Weights of a small GPT-style language model, trained from scratch on English Wikipedia.
Size: 12 layers, width 160, 5 heads of 32, MLP 1280 squared ReLU, vocabulary 8192, 8.77M parameters.
Architecture: RMSNorm before each block, rotary positions, untied embeddings.
Training: a variant of SOAP for these matrices, 243M tokens.
Each number is 500 + 50 x the weight over its row's rms, rounded and kept within 0 to 999. Layers, rows and columns count from 0. Numbers have three digits each. The size before them is the row's rms in percent of the matrix's.

# layer 9 MLP down (transposed), 1280x160, rms 0.25, rows 1132-1218, columns 80-159
114:490395513525474383552534487450523478542433380447546482473524407495408468598462513475487401453476474440552387530586504517450482529482525480489488535445467543427459518532454506508519456496550493496519521501509516534430520542503446618563484436
107:586479487512456518481463535453469537590524461527517481639585521569492470484485506500485445500552477460576543556455452578492503519433441519518508503551515513571400533483515410477451551550501447448455561526508562435533452518499497642458540520
105:420449457560484451501506528453507442506470574464638554503500464452558551502467546482556576577527565487554562531422565468469456568466532436507504477468536474506631478507412421466508554432469380494448560571418454445518509483446482461442553507
114:575527454478435404527429459512546561511504408555399468452498400485500475520461514474527523532472507537501511541571590469543537496478459568481500533453446528438609482527465524448561549510527524530514421524464512452508417486489514442521568571
106:438508517611579417462460504482504492591568571551526593586412491518567498475483488461537500515575543487549406517444456544455436501560390490443560478439481443533448461547513546576526490449505561505601476468406567536483475466571529472489511621
101:571520519583510473500604599460472545525447506514519462452504404624534591436536557471479456547569579536572505503544534452458510493497597480513545426517558540523427475514520507435493503446405562375488525505506529554461534577466450532465551392
104:624563398536516475379527496618434491434489499497440495506501537498457519451480569475478538540557489540436443555442471516423585518532497552514471511512395518470435473590487432441501447502479516492479564508478435479550493481386435394513491481
108:482412474531502561487496448438514451500513437472543535520448484443396442496514474539488487398541474466559556517515514496600417511522555504459455405484473459494563479632516506477492379568542524582469522469473568539450496535599424467490510501
101:555494440515515500511537531567515491606454486563461496520528419600420524531420459561514481602467432466513467526450556487541614653484481483477493517547418562520563560467498471511553447541465484546510447545427501601560461481525556496524588512
095:455547457513584545580605544556534483563463612531517496479427497536540466557483474500440568468442511517467514569487541537417476538437554626582389551460455533574551514455461508484516484483484435461498542582493482590563427458517557435524490456
104:507507495489609583488489551464477395418447591472490534465564397451501507440562554634512492447581448489416482422467591416448441448465462618513502492462517582425536490433487453487454370512517409574469527563524554403551443577467525527571415526
082:564454570504454494426599483460501538426495505494559427534545446502522472484448469467460479490485463501489647518595512518501453531539511526553424433486500483518554452499503375477568522490449574483452555484440413494480525477484553555500562379
092:473481419361583515497545569484526473481525513552549498487605542472549539483487531501554511508553510605447430475520528492515574495478425426411492474584530457525470529583458513632546520536504536428548498534372502485482507473570504495476475507
102:520592500552488497561444463438577557539485473533499424538570416481438441478457552453510450417484568495564560509490367437496519461428524500466507508529547558599503558515525548505487594563495557549430506423467543549555560610411504514565500537
108:396533484477469456501443496438546529479561463560491530493490463471533536471497506539414493570458594533466410393466426488530525540474475550448431511478432417433528458474519445483528420534444542501511467501570513438475486585495565516440504519
090:532465496421536495524474432505457537517514529487577462531463482417458478640476487419481498519628448475513544438491523592444566463465458473496570544436391505443493473489459517498523547442516457384411523403488526404501400455523506478457467460
083:493495500589457420468433455447435539572416422509491578513433464497462517497467566551475492435408484545574432474482534432588527561462511404467479520510569531417395439549550549571449472499461464502489499490533433564514497550506466478507395497
111:503498472429558537599527566496468558505490571478526469518469527503516495497463523528477473503588569520436518568569547439357431482644436500521431523528493644498513486470497499531468453435577558475567467470564462442495433513506428447505529479
101:434481521481499526549477476586572462477492478470542530425504538531451455472501481611563519478615338490439537514514490423606458481524476475482432462490468585520504527514506519524539418516558540434488471417436413519546498501438481517452557466
105:534435553542523396547541491519490502488491548527527525462501488479451504547493529453476541535453569503538548503490493525539573548448443539506590467433434384570461485491493408450492501563537406483536439482580447482398482542530601420521489521
097:429479450488568395493590526502511447585419454463588524463500433466537592527554542434462543467508440534477473512528500440560478422475517495525575568549442519539484562494544464465505456451459466539436556525526516509436532506482540497495428468
090:480492449480460412487505490517431447492442543402497579421513556518492506506540525521596474512567573552474521443444625540500462516463471541388567475490400597461555436492501519435485436432532453527514437416461507488532493454514524485530502532
103:518502542602469499452411571547540440564412474552510511536459535512498566512462444502436565553486568528446541470527538469404527445513491454484515549414529575525551543483457517496499457505557548513513528521582508517518532587455600449544445532
086:469495388454552494453531444507567446305547553465487526577521492462502502582487504478540501510504459375508472496617464480461536520441462485407547523535562490426451553443517471452546471426445465517411412493501566478518489496573542494421530469
097:510543471509488469541496516577459495434514532444492416428576532457543450507490531490430546441531450453537549531460523554614506566441486492587489524598500504533451594544485515474433428526593473489551489554535462501500406509518514494490507569
101:607491506539554462498450373526425497516493522559565490491502538503494580487537534599521398486433562459515490541554495559530503499508507479503479564486462434568451485381456598478424513495451479541477508421517396476492482463480518584558534437
099:429554390467481538488482472493520562525528507498534526509427509542534504338490540371470535516512567484456545472527588515456533555458484481560437590539526424429416588547511491510539552519512462410553473458520481505545477470509471511403467508
100:495548424444491534506466597533528450443504508554494477475486530633457498514498496576415558461448493513478490613523507472522466408443433571529505426519573465517413561527472512492474525473585521483462573490531428529430489522432531453448472423
114:519453444470511469588570525481566582563525632456535483543496495526492551610493496490550521532464535435477552508489522501519440446551473416547481532493535500491490621507535563583520522572575520493472455576428484453516535544455500473395510470
105:571469511553428471439484516445399503527434534483475513468453542548571496511450539497506515514448535472516541539521543613480507527587422583512533593564614478606441421475561481428568520477524494426495593598431491533482496454486439507457520511
091:531473486486532441558499500498509524487540481489525522520520444537481634504545538418437456480474440487657516519480540503492421533474507395479481438491451500511526453501514578562460557517500565413527581482473545497370509502486522562427542470
109:529532536617408466466532516481504474507507485475479547461536393439459492428543527464525404579555469494560467546479523494498421473577455454515530548442420414545513442534534529465587577386471467531550561525549535435561522452464450490477534419
096:500559514481539487510505503554582472427489408473551560543475491510488528519564473486440376523420499542516530450498501545507485485528582428390543546556429495540473474490459567527571535508499445432540458404593532552510443429471562426505538528
106:505475470474564385504594480565451489435516503565491505450481514571512467457571461562514549475491492466550480504487428577433451517401475445472504429452495471450383554431570571490426529542489541579429495512526528516622455551557514532574535429
105:435416442491466527519476484551510479498493452475441577416503564486532495480395513554454583476523531440498519493576499627510518450519450480526517422611511603451485478500478547539553504533338643465504501525570499397578508476423562461498523516
098:630417496505500490603528540437571513477460517468484551598513500508444536535516509471420460484461484540500521628549462569429552474520574532431510454545477526479525451498498448463500562439538518552396613576580554509562478536537549541551518474
098:563453455474417532502450403575528430469561479513520582551488551527449465537450534465476403509505432522486487514479470554514481443519568478537639462544494491527483450471472536566591469503588517497556531489424601362544528515481455521442474531
107:502543618528508551422466432545480499451505402574493467482479522436556517497552398476518600461485496373496502598456477540460489446487495514565536505464497561499518539481506519487461485608542420487623443517451479526429497530481530433544528468
108:458441478431566483481513513513519473463472545526480554544485572445517509393514550497504501394532473597513475515538476462475514455464470448536514501570523543507545564520497421513543445464458473429514553521545417580552429585447503438416502531
079:526465501602395420462503497480505559511496581503479439563561412516497497497443460527465456486525434476496437527514473518530488475512452447447422422519539463518537502487533435554524556437487532417553617468537444471476488497394443555429483442
089:598461595511500505454545518543476504435469421423514450520453549499520451433526547456442505525470516493517489526450521463606566473514516505462575442517462456484434468433432522514495605519564474525526584491527481575467537603531459388485546457
105:454490533509526488416380489479505400475482495445485506523488497572498481473591514498464575468481486454471512553528560547438444520524411513506551431593522565511516509525516557466541448572415499464495537421542522471401493527521445457499465458
097:389542382503499486488573558561433445492566541531549581546495527485487455494525444514504636467592456532507515568512458497552497423461566440448477519455457467576593487484412457457469509469515576492429538526467443521457481527594506499486526571
111:473518422539430432485547486521486566424504420509432474478474552493554485545462422535487419568527492480521441457491455545449513506450558582491520508531426525517546532595493548461509521516484470569576496545433425508511546445522441427513573543
100:448482471453499579491489475431426386534522583465463507428466466475476536525545584547412525479487450537465423561538487481482517503511541490555472484506544570463480373553423535470466532563531578497521561436476453467536471502522629514565523515
109:509505482520539505512510573555574508445514511587502490485470473460570407495462584470541467499529458512518505570463502487533469516462505568468485563473551533456571476489489410522545436499521617508564547394479592621447467569542514506539550426
091:533468509495523556473462530417524509501432488508427514480444565516495467357517552548462540572473546499487482488429525448537491436450385533398488447452471448548540570468521511592548548444561473497479448502634579480493484514503504505561516619
103:480409508496529476529467530527502502547479385541552491477508473550599486514501462500526465421472548507457473503443467472526526553385487456443422471519504452406488466484495529627443444443513609521389490470487516454549360450448423499442418592
094:509477340546515499574479441484559493526473484474490511604526557534458476498545496504511503491474522471561495576477503562505468549409452573431479465447569468539470406443485434474524472470458574454515454557603541494474525512492549496414516482
096:457435501481559552575515490490544591542477521610434573476593503472585478539593414551525424509495538471535391513500443477591531533538549493468547482522463469438511538473417571473483523516516489465436419521452468510463462518528543459509415578
096:466530534502481537396578437547519477492503537546510447565535525558490570514493509471434438545607552475526480463442458569422488621475530485616438470564455533500440625481533474538576549455471478485518503558503455522449483436560429420599505431
099:468439404528541502522570519573542502542418529584465433523456524477504454419528441484512580547495562471549408522561546489404496420526543576458518549515461520517473487547559589493567456473502548579471454490523460375468536464519442621407497442
105:497522481571491482492565558671489468468550571514422511480533542527444593475522560502503489495545526482455393420540452512576532505527521499444474500546420495525395512467514520504541516548423553556442478472404506407585545560530513494451440515
091:505509527558368464444421450562528570551541523467489533505529498531467548512512458513460627579471422486541507572442543446473538567583420469482479481597496556499515508491505445543470549500551460557484465554501518489491569435530558526472496543
089:517464479496581508461511423522507498606502586408494504392519480505518484422471484519533477526556395428479499510456522536418602499482421496470532472513582507528573547476458542483386391433491566476468454505453496550513413424463557497481533488
094:474501444543537452491577415518521438456478433591383507427459456460436399457617554502544405539469525490460529506448528480454425439555542518462540563503523538437466375523500492542451475422576535618498531507471509442529534455485475529529502572
118:504396472458475527542459562515598515437472419399587509366511477517566587438533392591515484534458556419478469548511534535484484594440517484451491531421446428568506527518447503477491500448506489488475533425445491532529563508477498465504528505
094:461510531517448472567506492533449449442422449468443510522477472487448471586483394510562479447546497511428525491520456588498524560544487481440467580587536508479467494432453464548567456427467509462545579604504450496510602580410509484545531447
104:448597460536544552532438421488589592478381504448508492565566623509492553393470488472491493519483527468609456492472540611501469562451499507549567453540614479534482440530527494507428476446548427416520474440482532428503505578461549445457496455
095:624433519547474592578547525510487524569474540494535425498473568530482516503437533578559528431480467497469486467477528471476550442545520584499619511555555549431501453509531499526507481526471494554486485502519473577386503534628484490410513574
091:557593534533493478481576506540452528464480504403530482576483453463553496497641503493529461508546537551524412549497525519505523525518483572517450545556456467513516477542469392479399533426486579541485550500485471512556455515516439516533472381
085:543461516470590430604432576537428463551568453475524529549442518499551499500454485448495571574416577437490491450445528521449561507535503464496574559549507415486506491479431485474522569486467477486499476410615552440400498494492613493487527560
109:566491551478472437513502538549477457490523535588309452466487465504543475491497480513435547508539475453562531495469488482511512445516514592469534522512455470506486508479492496502443506449562526528449604508438418402536610522524561416474491487
103:425494446477506475485544476410474514598519463483474387497669506493494518527505517503514526529550518593455575434537390507514453544475520563550398508517560453631549443473480479469436450513454484544472519492360529477595510519540495575489520530
104:511464502525436464451581414379577604464507509519469486496512610514523508490524550646513514541445455494567502550448540399561470424468390557494490495544513480509578534517450496477479455507483486508484473457541523496417465531484473518494524636
101:405478475387514508436555486505517480504569513630565523509554490511487462530552507568574413460455547446483603533583468560449518389507565538468493557490548483536444450519507503439497498506415491460508476525500466442443435401423468480373573469
098:498405516492498568493530455445464500654481531619529463486533451478491554559545493532524498548523443479608494433483480498605532493547465486474462433497554638490529396403409469494521492492519549535517518448558539475495569542484512523542567456
095:499485436528477417489554498574517531462474456423463522520525466518533476479469437557503429434501359518491578546501524552407505600531507437528532576489472558570485478507509469470517518448435523513481522524418394528450445499470499575486540511
103:544522454504556393473462387494546603536481526493488495556437421625531516497459548590500534499471498560466494475487459490556518553471478528474538428436476472479361618431419521511549572493520527536551552495480448480457523481484399500552569531
088:491527487383452494457577497511625557561477479407463457461465489454500497419499542531450536517547489407474450486506492415455524529460602464393481410496571535519475459507510561476494537545490560502482455472434576510525490548539507483546529546
080:478514374509359526541487527435463505472501493529442499461610421499555435534465397440522467491506572469474486527481475463506489501427550434569448612611566490487501515466508471532542432538567435474553510535641462430449534469469518548544510478
103:531464427581506606634516501528534532453509506480513507569485351499525474469500471491466560565499541524552501443488524461516533504498574591569505457551373512498456423525498332405544446468513476480514480422486470528427521537492529508539457485
101:518449523467487506595461536500506474482511524463537482456492481447485543660474477544521464415476508457462517577426385577476497463536430452541508522500480502526526510566602548547524489479560483507482507594475576443509512540520482456483593524
108:511522486485567514474487485508496453494509462520375479419513548512542583620507507469537518502527507459502561523579587452473471488570390459383485491509561518459539534462479437460574401499539503466587553451522480525582531519464454457488482447
099:482585552537496496441546466472454531511474447504525468519450497612530526474521512507543466464467587516523457597565512559446397601541519469480407443391470522518459482490441412555472489512552528593500581430518425488526533534414516508506599520
092:521530518507449430581544453522589511492488502559424533482462508543419520495400539557504483553535458484565534474464492576452517533479569587409523485483489551460434525539556516523537571404448416451573464509496511437502514568485453417514489539
111:445533483605478485536559506509487448481410507408566419499395527550488486439481484489527556485477524463570444514444551388451578463478565479482478529515524494422527501506455491547533410477555519503498371455447493492474444520546482465444437511
099:448445501489510474553606466508519458541571542574435538442556494543477481445515489499537452559478573496481508561403521533485517510541565495551471455415608573522425468388608507544516468453439483338521528521504463487481559527406503493544541474
106:523471500432448429513548474457485497457501509469527522537547521544450533433521430460506480522521510515472483492600529552509516467612479413589556486551523420492451425461521484466441486540531591474507496568597493516463597499554534396528429459
107:454545420503503546493473385520457515610486505553504532450523574445521489586464483589504466550463446480476420442431486513463480407570424485506506416450546509567568615510458459492486430509482528419516517525392472352482454499521568463498477494
093:534472421483531484560466502644370486469450538469519416512526517430527509502418399509445526453615503453549416504516536467582611496452540479516498489506490500520442524467511536588376443513523534454513454561499440496559483539514480553411479485
086:518550512541452512547521511484556539468580555565545534536636424428501437409488552516515499436451331523402516500483493495462447470557517551488418513486602551493545458493528506466538503550437420442420458444441534503514471511499556469490513549
114:494612509494541466568498460473507501502490656503456493464551485515521546535468536508539499464543486527440577581547479483510520571432383568557546512508499499519547535518490520370538450505479502546422400479416510543568472446498517499550471518
097:468428502569457521459448588459571488548571550584465541442522460544590496549496385428557521483432542467475543540479421539482458501552435526518468447544499438531452554514398452608518522493581521520495512504423559485602480560429482503478508457
107:565460523452519492477534573443460527474460547610435519542489562515447475526493471538427608585445558423505514546533575528531532509586533555426499585432547490520485585448517511542530481416431505504428503528561513446546454407506479430431561387
103:508411506501451455522461526508546488536468571499468581531418433561453554411549459417559537496557480449476448489552420499532534471546542483493514504536484413464433569630528465518467416504533496550474481512455506543530443438460501411422437428
104:502548428559452538505509513574438540502459544533534641451536507599565482462571479641375437504432498497536546454389463447440487458446459532551459493447468440542433402508532560537425458492518459549474519579490503464517468501523455435511510508
# layer 9 MLP up, 1280x160, rms 0.243, rows 1133-1218, columns 80-159
104:490476509563531526472547541469486452504599504576576404591521562481439389406514616587493506453552544458442546465530534478544543526503504485565574501498424570546523526498495450509506513572491445430461537473498633527468474416443511530419574529
102:475516655550504375464578521483512476517396597545430477546461487478492429485506455531457537519539545416391528401461542451504473434558516445568546503557539519561485468497481526591460520565439448504458491554493523534502481460456565456419505581
116:491456475549463515539522544421583551516522449531570549482507516525510458477525448483460433503440610449464557461541605589631394360501503592458491522539445535490490506513471494553555515544456379583486541523496448492534445479440532458556546537
105:552540431529495490471508563473448466413399441464477683516424498439486569531563498443500510491518558524509456395456603513587508346429504420614505511510469489419482480450518436493531534517514538489479493392439450475499429578533517500487552589
097:575585557515584562430476510507538370432548482541401467457553403526508416562509490578511543477495460451482517483573496476541542567502484379523502500447584507499522511440454510478575524525340545550534517503471469472543423528490485587568522535
104:498515511503576497545439531536530519515533482561458496465493566525525536535473550617519467522530503433492469495473492555466491540543452454551519493441531626448489464498419482546584523601457492534445388506513488551514480520471396599436522526
129:483429438448507468532552610509520485496569469510545504497549601429423500412527541507530533540539566485499490532495497494499551561468528592358498523504388379533541446483501526519559530470481534538480483488592476476484440478531533484480441496
113:453480496335462545408387520466641468497594464500452528497441464389537491527514470442459501494517444523407445510528510474487586471537523543475569517467495432480512437534483647511478555479473490526442512516442457529520394487578531518528499541
103:506501427480476407394542559531464421438450519578505473559350527579551519485530448485516561423539566561468655491445529459519542526443495538483458418444450530579491490513460446542523529489478495515533471480495560545449474524518562507531501493
103:455525516468478545432433474540440439534550505612539456409432517599499448540448434470509379559436561468507563546481551452532461538504497526568526545502501427513502455508550536451480378489412427565572594519552536566480493496520435502439463605
103:515605523455542463571423509456419520580527585527427518482511499456444477508480464486496476567502496438483571435523535585532596550477553562505531409548426581501593472463509457462448500541545447457500458489472475501545514462510441436411531556
095:562510457473568487473448506528504499508584415494501446364543523448586468461507544547508511557562514561544519482576442495547531566471540535482472456533499426582451496503611464494481424426640474584592521460471490461459450506469520491468481561
107:443416406425494472506507482479519459529572530448530573545477562409435448599449548505556509456505519476388520536422504499558488547459487500482491426534452537556471471459520548510518437453469481610417584535403524597506484507452488573475466515
111:458478409443529481546587506432435571528553495469457573495526509541453530477506530494506450496565515478513519433505508451487488586462466550505480547482387482573630455481514571472507567487550556567548535534481572422501539448584438474479567540
098:497598608518538482449536503464392480540529552532475518503493450452555543577470490549495392602545532549478565438484490454505482552509496538529490528463459485531424548539413530513516484514441478489444488538463485514586426457452520358559480536
090:499495536530440468424544400588481543503574562546429518618444471507549492404475570460526540522531574517469517499522456400516501487479508387434443532454377450500433481531551429489522464462465480419519438481470540530544472624477494374536506442
106:422506521461445562554569502522535550544485554493448485436571537454462516476541500537460464524546550479501536460533524430563463551544515423497568482447621564451547550461419436502477571479406472519467614439488621471561571476585525509518543590
102:505521503468477499462538548450456542526459487501580477557501519488591472484550425534497440495655407500504501438453552439541502574401470531571435434544490522531406506432491558627484444435483538441508453474473508580481539358448543514507494575
099:466526583438536491482446504438465502432513522427517482473597517592472504553531486535554509371503475559470505469440481409602506514480569461531512467591487561530421446515498526508535539415596481454553557481501518522542487497514532530490514509
092:582455392503545459546510496477534498522379547416490515473575416527527490527511538508521443499497510532545530533468475514479476520517530519508424430519468452559444492419453474411608564539539492402552483613526465458562500443522566517481450452
092:487525446504552494551500516529557413453448560519504450559523459437520417559498546560472464488529517527550503531567463464552479591474568582543559567484441511492535588419430498471464512571544571530517485483539528551480555577468443484438477348
103:430495561513544539560463538591521533507389490433555528506500455436500484541465414552484572465594484557467608509540475529389579584519450474502477507522536501535496521474496554445484465490489496497531559522484442555485494524422491471368497521
082:547544488529501523515447508509501479542567487533605527483485531513551499451570461458517466503574456501560490526505543505539512524532426592420600422525474511463515533561610410527491515453552474509537524500563471471511585512532538511595541478
104:513481455494569503518482476487523510507464512492483556458570561395535422473490526572484521510393457501542463485577406487509422545404513458473461479430367432449419411510389472490425517555461582514465586544490453527461516489496602563495526534
100:573538434590565507515455516452418599384510564513520508509487441434485450422462521521568548569457511494498591535565574570531477518515484500484536481605473455454620541450557527542474493486482532490555511548521511504397584506547520584463556573
103:543510510508514561505470533411526480509616544498463593556492439487518497512545455563446444483482494475492538489544507520542514520517444578494517492620467400465491588598481542441520557471425421426497492439519535487545492464554633520559566401
098:518475524471519533528525512576447471530536483473444435501485448533444568399442518533436658477514510392435537408417489527539511454448486485462529405549504389513432512532383511421478561452411398512497504468575429473434492560440473587461497514
113:509466472454454539423519570487406404516570536600535527437415472566404377497499543489366491467517471523495477453581548472507533506512472374506509440504426426601463486481522434498519555459599579430441534464465433453480494460447367471583519536
109:512403540459466552455426437510435508563476521500583502446548546451460491439586551505535499570530518461510546512493477462487440494430518480475455559479466487481527426516415408477409477445524453468542453554441475474521486467496583459474596595
090:573575494548527506532467507541525576457563515562411481467472476520495574502479547427512568482466488553600589481467513416482453512426425498552450520457467466552560504515582519512423514417463459485575620457483518542419514525521502475485534462
104:543596494403462491442579555415516441516395564558465449527542474422505516556538522411533475529503590569545490440542547519472422539492478453567494471433530471474541556427566457442585475477496481650549577438554467395509576441495543484516549586
107:455462429463478615478561497533526474568473514497505565497473530532499413499444468531533406562459402506456535577485477467491461484522509412440500561484421491479552476467388404503412506504518459481475470558478491486505523397513475546455519572
100:538498501455461472491490567495426580435523509569448569513480497478538512456497552495543540372383523459512416461560453474502552465533476412544526506525475552510431521518441544455572624571562361516514615479563442458440595493499502448505534504
103:473544474525527565529478572544475504493416505450450626463491585542431655412492534527457462474526463468567571518453489519477489467530575512540477483490537456476491552577548646523500545498526477631520543430558536393487536506400538498503520585
113:465488538491510436507432534479445439568514500342520539550497553471461472503540506544569340519462510513441532507447488510529465425514558525414539478512538445490420503477531512527595575465536453555438490491391564561432535601482527506523459486
096:543488511481497532490494591539456538516478405513577465507458498493573473495538474467569566380407552548376457491490467484569436474416435572425501533462477555498436525522452558492584469451502575577475438467367463512591509567475498503442525515
108:492488633441452450482444501456377506516496413542517445399356520490521497480489459523428562497529437442445540568402544494516471453487475523511502432507595508426501490424546491425488538484492555519545541455566475509492468486502551513571413421
105:511528454481525539482552430436494495526448574464469542532506494409409399499495600479529486513564549558452527491447468509544413547578487487475397500599521441418520478490472546454537437549446511504374569518530567463538479447561525496494549570
094:386510520464484538472470451554454489501391458466570553459511458522512541405510575552460479556482605513534487529592487499517434449494471562406580478471507405547472385449479564528418521486512530600478420466452503477541551507551530547454495610
087:522505466443495527539551499512511481572448504556474582508524476443529492400584391469478535494550458448537469491558487428469524553497378528466455515561412499533554424516479419509515499491437472537604487497465434501494538400511504520606476600
107:495556422510560470453440534466534513548572527592514503402478580564445583578390453570542534566482559525521562505458559496533547485415531482501521538600471483528465501530457492567417537373560453431512579470549516592493504426426645398438479459
092:415547474452460521398515566476536522591420518487641527444528526535519442583499499471542455510469474428509584515381466466497529500488454531507446463477490391489537413414515449539505497536473495522517502477467578482545423506450484516489585449
107:520522459434446459459549442549515546423485448505572475495516451423515488479498542556534570479495471481550502436529511552501479539473543595606456511444512419546567525564379503506484570526556539584524517485461491541515430530470491425504551507
090:465456460447454448534556426516448438583522449508525570620537452514489532578544474496500489374522505556490507572467496550554481587564466497534503571548564463503477494614511401434570491470583475500456503513469583507580541532439513469474470492
102:446539393534475594447558545454456493522529548563594460509408554526530533467559545489547531557421532592549587548477592424551558477442519527471494529453477433483587484490507452494493471526494430479540514530521498537519561463533550444473537494
088:557512496540515524556543474627492450535567478400508571478558475512499563597475442567549474454507541517426531416584468501448569532536394467571553496517416538476506438572385499399456492517472560497460494516489455505501394436537531452481538448
100:499478490541510451516457541552462502470483516454517541493430529499592479509424413553373476476587497414418579567480558422455510479455487470481478537514444498373499472553544492665458500496471552500568607487506470518507429508442559572503582506
096:580483591503414489447392525570577460594522481384538488579499467501431468422486509410535510498462430575551573489583476487532487420434506504493521518488457459516547464514486522514471482446512410457587435465533485518390434489631549464468493536
106:521519493519644533555510523499531544523581508537488512471483602486655455543480470517517470538531532462567554560474521493483512561510514477600504482566436491484482484540492456500472432457475495495522536508521525545461558369542495480455428548
091:484615465484521605463547646445435483565442540423566534499523466602535556442455550486506553544504444496508541634436472391513526550444523558537480488466524578538510534444519604493511517477590500489459466482466580532521529460487557471417479452
101:477521450566422396534470483480484511480488528424519634515414532510520533555588474483459499411509476515554519515467555501536532501496591472443549589457474460474407485475494531494542429481492555596453512516403421502501625500432453542397461537
097:500450500602580542472466526422418442569504467545536532473602505485574486503592500546573503513474548481546488516488496497521496511540531557400454534460421511501549518583557494442384514479447456489422509549513549586451466447523500477413489528
089:515520417539488480504547575573455469492461582474598447489505478520574558490497446444595513461480495494545551513538477473486555562525464543509480451585498430487554568483406425436479589505649623501441481480434588562586560562448517496477539456
090:475548567521462498437458437464465413518555539514468518568586392536536513590501533466508507504459568480525515472554495550424455543496487505473466508448492516535425485489505553485571547425566474569576583544574572579456584500555431479514469646
096:530592447506472433468598506553434518440418571574537518480449557502512526551505518572457446536578391416549499492448572472484438493578539503465516518505494403564531525458550504534458542550436458379497564527467436502577509534523509493360518540
109:590437471540464450482558570511571521526487452501403500490537611480452502411487433374488523473449481512420499486438417433524513550551507566500514517539490564523475543508557503488441519634470484467549584497539436667486448496471535527593472537
098:443592539424535535455504493550509473587480498531508559541452499484463496557534448349472462517510532439545487493457478485491556455434526462487496506547582454580449496464534535501475485530540486551529526567482538456564364488597470527532484440
120:405508537446490578452489469433472473438429482407455582572495523484493484471462483460461583519487554546474503457527539527565538566577445459544429398491565476501500589518456471482519513529560452521640480484580495503426384600545516503542471508
093:435573471401492475409497545571449395457482614481482557485500515540489442499484511496551621478492529580453482522503553478573463559514480536423511530506470437423428551469501505517565502594458511609554515533577559544582529647487470557495444557
096:507571499641438352527433516536567553595435490435440477539452517471553505529503487510476481456480536482553455518432559433504523489430479517529509474582510486553480587484522638492526582452548461489633516518483479543483538419479422602452504487
094:548577494491462381581436522486482526537564514475479543496520558514513567452564456497480443577537464550487507574451508543447584540486455481558562423520492546449486542418468470496582514470563498475529458428470466532569439561439425490406440535
103:541490510479502532529575499457457435510504470468480589470523470456563475429512506552537561531590458491474595476514529515591494501502483464411570442481474446576544483507551549454524466469510510561444590476522396390541467467503558423460502598
102:528464535473459506494552607498464548460522513496570514486521466516475524506449423437471423382505543502519480507562479520510496506535533419470506492532476571485485483509520589555536487474491531526560464469444506568502482616457464492475605546
100:546476486454569499458509545487527547464601445456405427456417508541536537603467557529545508525594482416454514469483464483503564526435523549373571474522526533628469466484473598507474511560562511480384574510524468580516469561372484554485522401
100:491490448471536496457484524480539465544525453515534618478479519491467493537489532572564479533502451620479546437441421520553425535495587453565565526479440617647471464521373497480470477524565480452491503510508499509481471448487568453569515569
105:469529545465585538500459501461406522505418537492511503576445501402536562531577564532520509504481473514547453436546451569605459654452460468525461519454495454493550509493455535401513567447492592535489550535526543499507480497410585491538551502
089:501520481619483554472427549517495468502481495563495475487469530575658468512471446541541420479474625485463564502597503476538420518484473537524580410459478462533559454472499477466460597529447448469476481559579570569516462523568516458511451434
099:470485535541454506516506470467497558552430558448512434503489616501478569482535523569531516593509514509614441535480522518502447565480445382549594506402501451507553526480504460446525565504469400494482475454496449572454506492588551510493518594
094:495549583576458499567517541504401384525502534491561534532478494483502415402528426558462593529482531527429502434560461376521464584529493623434470521427534426498517551488486431490542434416524469591466582423572508495437488476480435490554504512
104:553492547498423551497430461519472517555552448480464474444491383493598529437570498395540542539540492514544477498496573539420540549454444478522473542530502550572480498519479446409534564523532477526506554570518454532529511423448489471508587498
093:496382518470665447447482584517457390476586568517464516579485444401513568499506493523498589501465422489505534507453533552515556499515466517509424520486530517474540493534411513551497509517544535564543541449576572577480530460459451466480516508
100:570531487430545438563419441480422485476416473456521561435495410495506466495596513464460527572454492510520487456496463487440547392495475604497541455485541505429565495481550487498455547471479530547422547512505531599426490429543506518441570479
105:457523441489544474525583544536452610507466497535526445513489436500521536507452439430554621541416540523591573488458514443517569484468568437490525471579458553373472600381472600518457506492445483523456455467594391519543519435504489498514502551
105:548565560471495509455470496485517528579433578464542532626492431377495571627571464494482565511459448481542409469607530486504507534511564461482526487489508527485479440426528533581476404525547551596511501464612510497457455567507504465472553494
099:520568504449545508514532484575539501483408456602511505571515506420439557504451495509519424504466382539498570406453539424552519589480473527531490503577423455523521551389491516567518438594499490457405453496534516412553534478511428453448443506
111:446582489381415581427471600433456535507558515565532494474523576543563573522496512466451529483513434455499521496552483460507581602493440453582578437512524550522441509430452489471496481470408473545478479541570508576438506452567503494592496461
099:463601555469518481478424524507509462555427539472491391581533465386462480549462507547525500422495580477596497482577475516477487491523607419480473499486574455412390538403527461432508572490459519487505465477527530461491538426459545497498535589
111:598436487459532502517485571450525427474530526448505423452541499620560491478502463511475466473480532553538538437482490503532533518559527341467463498545450541501525578474447489348428437514500522495413383527494452469531474385472471423538438543
107:450454590469543470570553490476523436461488491491547558451520585385584495505467551480519493529582536466474478507394532529517460513472481475452518368424464437561480586431580491623501518519565476477529485539436448531504394553490512556489453508
094:511576405555431533479403461468527479494483486504467438474564553540528546508494497551504558527533455524457512503510473481537436482512459440546489520463519475598572546576432457434463497567527435538563394378522542525386504385465600441650574511
102:494485466523516542496450511512442493567485438474490553451519502492518482524559453530491442459535522447440562380514603483500505541493550542483573474487449515477523526444373360571509518571518465500525534527400474549541418445409453483552540576
098:472430457552538548452398429550532411473413474466487445350517535485505483556541516508466453558397445462404564345471526420520611492561520494504520483504495497484537434509608584412530433550505542478597582469465522450545485480545509488486455539
094:489495410490522452393496525496477491487603470523522453508458501515574539506522535533584608577566561575429610495428501644509465471487556551543536497560487462422498560499531444528573466549498531487473586478539408486546580481487471452571567596
097:422521516476408558486428540634444582506439464546536559476540461530549516543487498512404512514513476473439433515543504474562516639548518544471531559493569438472519392557501525530515424468555559491606461518414491541516470501556537541523536528
100:516535411635420499567474432493480499437475482471474558448425590504381428522553540502500624482531491469444511502434455482590496506544538386530477506427481440465599475473496534553475609538545427500541510507459562474521497492489503523522534515
103:465547549474560519457458451595490497534477518452435568486527501520466465502470572532462498465623509512501427546507595492518495456503496504529492532490476540495477497514404506487461515382466560564391524453434502489570468471497580496484460505